Each number is 500 + 40 x the weight over its row's rms, rounded and kept within 0 to 999. Layers, rows and columns count from 0. Numbers have three digits each. The size before them is the row's rms in percent of the matrix's.

# layer 2 MLP gate, 512x160, rms 0.253, rows 160-187, columns 0-31
078:527522559458446478530629461565533573491481523486571452521504500522425456508443541416477437534527
058:505497513529506488624559551483541455524487511541445499537542511516482542554470460500549519475543
111:536525519476478507486473507501491511472487527447525461489479528532456474480509553418481508548478
112:481542473553427543536424535508553471535523480492479474507539553429592539510482562465483529532465
108:447454458484469491460523488507535498506560495489480476476478489603529491481526512535475449443467
129:547483480489464577552507471488514488566477507506436552487518475494565469469522475512520470519506
102:492541554529489448580522460544546509549487552474476537491479502442529543597508436495488495499539
132:516525530528508608498560455507548510530513553533545390510432507492496517468510593496461488484454
024:460502515506488471481484491502504479489466484515536550393508463539508482521486538503509513483559
103:498491475494461462532424472513491518452544562471531477465527473537552426582453530478454497504432
120:538551525475530459550469557411499530392595525462436561472475484515483540446472509509525512451525
101:457481457568524511419486495490517542479513465420517474476561507545480414438539479472507559562565
116:462491540529595506481414493485546505540496503500487527585489481480480487462487492588448483445467
023:489476481436478473497453464432481562514505471447489483501555573512537537528490508441488517513596
089:461434466491490505359456521508446487517488561482529442558574483503466533462475493484465534503570
135:475501445474513532505513509488555508518472466440529520489545532533469489532447480568555473524463
127:508573468480508549463510497422492458484501551455503507506449441523463484504455576508535514427451
039:546479491524474513464515487583520503487575478454435507491454546515533499470492501490497579510401
108:431514537421519542495484461560466536517475541506499572488595504588563502474588560537481534492513
135:503470503502506587554569456429484486466470539457447567496521492455523534521433502550493517536478
102:532494479475404463425562500492455536497528472459492559539538499498480463485452452463521488445537
109:507496503578433546424450470528551462517496476565549458561419442483470446528530550500513477521523
048:561460562456532531453543481496517460524444410498519434519463519466479553493537497446475485512534
020:542424489451567522453500501501498480475532514459513582499486469495441487486463481465513503466519
032:442486508405522467531534530498512562449528487460479533499492455593487510495606532465485450520535
051:493473522486490433491515499497449486480475477511429599547593573502526464504546537528546472508498
137:454469516443452465556456510521496495490488502474465519523449400411487465463487507542535559533497
131:461544475441471515492447528439470457458559529473447511462493485477537500545547511498458505511502
# layer 2 MLP up, 512x160, rms 0.247, rows 160-187, columns 0-31
076:524531451473552505535425501486475476500482510485475490441467513496541467477457502577517510523457
048:516464530506517459552495529490562534549507450490432492512508472446494489543483486510576479498528
110:520552511568569494520471444539548469571538528508501433585510511447544474380511480565522536457573
113:482489527491482492545457532499443430495510544485501496573496525432481449504472501464457522475526
126:439462528440487518505482490507527532430434482498522498532563401332559533436550428481553502513467
129:537465614550485495499477511501557461491514489480374538522497539480555538418578430473483440495485
110:497501422532506542483469598517506522493529436511551473561522472481522475453569494454503471479524
133:539487497499497520522559432444433571503520389474469552453478467504497531535482458503444514489471
021:399565542500462459521453494496478491488513504437504552548582447558509476550511440470498549453477
094:516510503488439477542443526525610508515492507502520466448559518570441497480463582508528447474533
110:487485522516515511471494494498486472544469490404531466528529456506406413502460444490490449537527
099:474555511519490502492496503512497542532472481575509492476494547533547503503530488491407495426419
121:493469447525479491460534446494541533484553510465488507469571553496479440459564485527493451474452
023:508489580509434502495453436555574569444542487480474539520517522455466470453491523542538509472514
084:530496493490533442447506511532433407491451500567531524525531455501449569475527478499447420514548
130:558543482494451507525505486435477466453501432455599496490536488439528593507515494506476512458438
127:505476505511455545532429516449431495504520555487454519535445521487442463545548505503491584503557
038:556446498486540506420461460514438503506508482470509506589506542476529479497535515459537516459541
109:541486472543477468478495545495480507479506469496502495520430589433535531535449448463530529522522
142:450526433608518512517499454488465543480513499400559562477460486530501531472556542513580471548505
105:511526516563496466572388520508503501538442574505529442441475516500487506567511489552518490546445
124:533521487531505531502437552480541543494502539529507431453520551458450443458546414475527457501541
044:551518518496523496492575574491454490515490537522600526542506491522536461529522541390465455532451
020:545390542415607515521463498499487529472455450475500527511486487466451476516469461435506516384507
029:547454532531499478501503452516482498610466510532517552440516534441465469465380512537520496481431
047:483531470505525503510449475470498484440521480507481501515495562542485577465455495546488500464530
136:488446492466501472465474522585512508398603553527541465529494576530493530508473515490546529482449
147:542472522506515486454470520519573534529510515525531457502479450529531542467453541482541498479534
# layer 2 MLP down (transposed), 512x160, rms 0.141, rows 160-186, columns 0-31
084:484535492559497515506527446551511544502477460489532512478492439520500480485457469495529391553543
085:518476477538567541480490503545444593498557452474532524465497503490515460487564490482499519603476
109:586500480485448525508497544523514472557502497490470530414381468461487543485505519511565449504414
109:506444514530515504525542576448506472478474535431513475512492445507532446531489554577504424543459
103:524521414552526454473565535441453531456513521554411421461414524519509544495501538543507486446561
112:395501463531488524487472455480487566472518477471487505435535472473507477536486495509552431470513
096:552469543526486481603559497546500508578445514428439481410424501509490522603503476518510431532477
123:488449451498536520484523541552437445486481499476541539540526517528480495503456491511482524553547
022:501556489367473499539511546445527440510508437484492437461535461543533510554501502521500511572505
105:517492484454524474528506506462436447543430497465561456512475447566504541477508510495512612477550
109:579534549513513471440533494487536524480515464547494532466470541533432556494513530529436450457487
102:511453549579463523525470524426469450510522517530506453531503512437432463485489494486529498556590
112:502483563548499474500515463454513507504470474438522537540502518538597585493475496539422466479576
024:541502483528544559487461494530439513516481521488533518480496479576489468504492542483519452611445
098:505473444389444464520521543521512540460443556515497424440522572554543488504474522466527478482535
121:523425526477488474494447470545487487444473490564502468530471483572424466478498474483546607551484
122:459525498422542532464461430417533509462548460528476465534481558510434441529539484467425451518426
040:461500509501476490550476546503518493626513465525501496509520493487496428498532441505473552545510
100:508602498430414471517561492489418484445528529558524513516522499495395482548480442518518584511470
123:468512496518499553464526492471525477537433486550500555507518500489453423551551505469543544483524
116:553443457451561551497553565529495478492488531468539602546536455486494440501476511486523527521612
109:482508525536496467570515478532473531508501534431517506540427504528525502492457555454457471439487
053:490480480541531497470515562429466507473473473565553429551424447521499460517495572506502552470523
017:536563454540562506514510471487478503472454455551488481530453527516552494526497494476549534479460
033:566523557512498477508536451583525468484506543519496553463474466471494449546475584582518495478331
061:486540492477450449525421482525475420504553456513526522441489493483511560484479493557497463438509
115:546514420557445438455515491428513523589493450446494462456444442496545365564499446522461487514486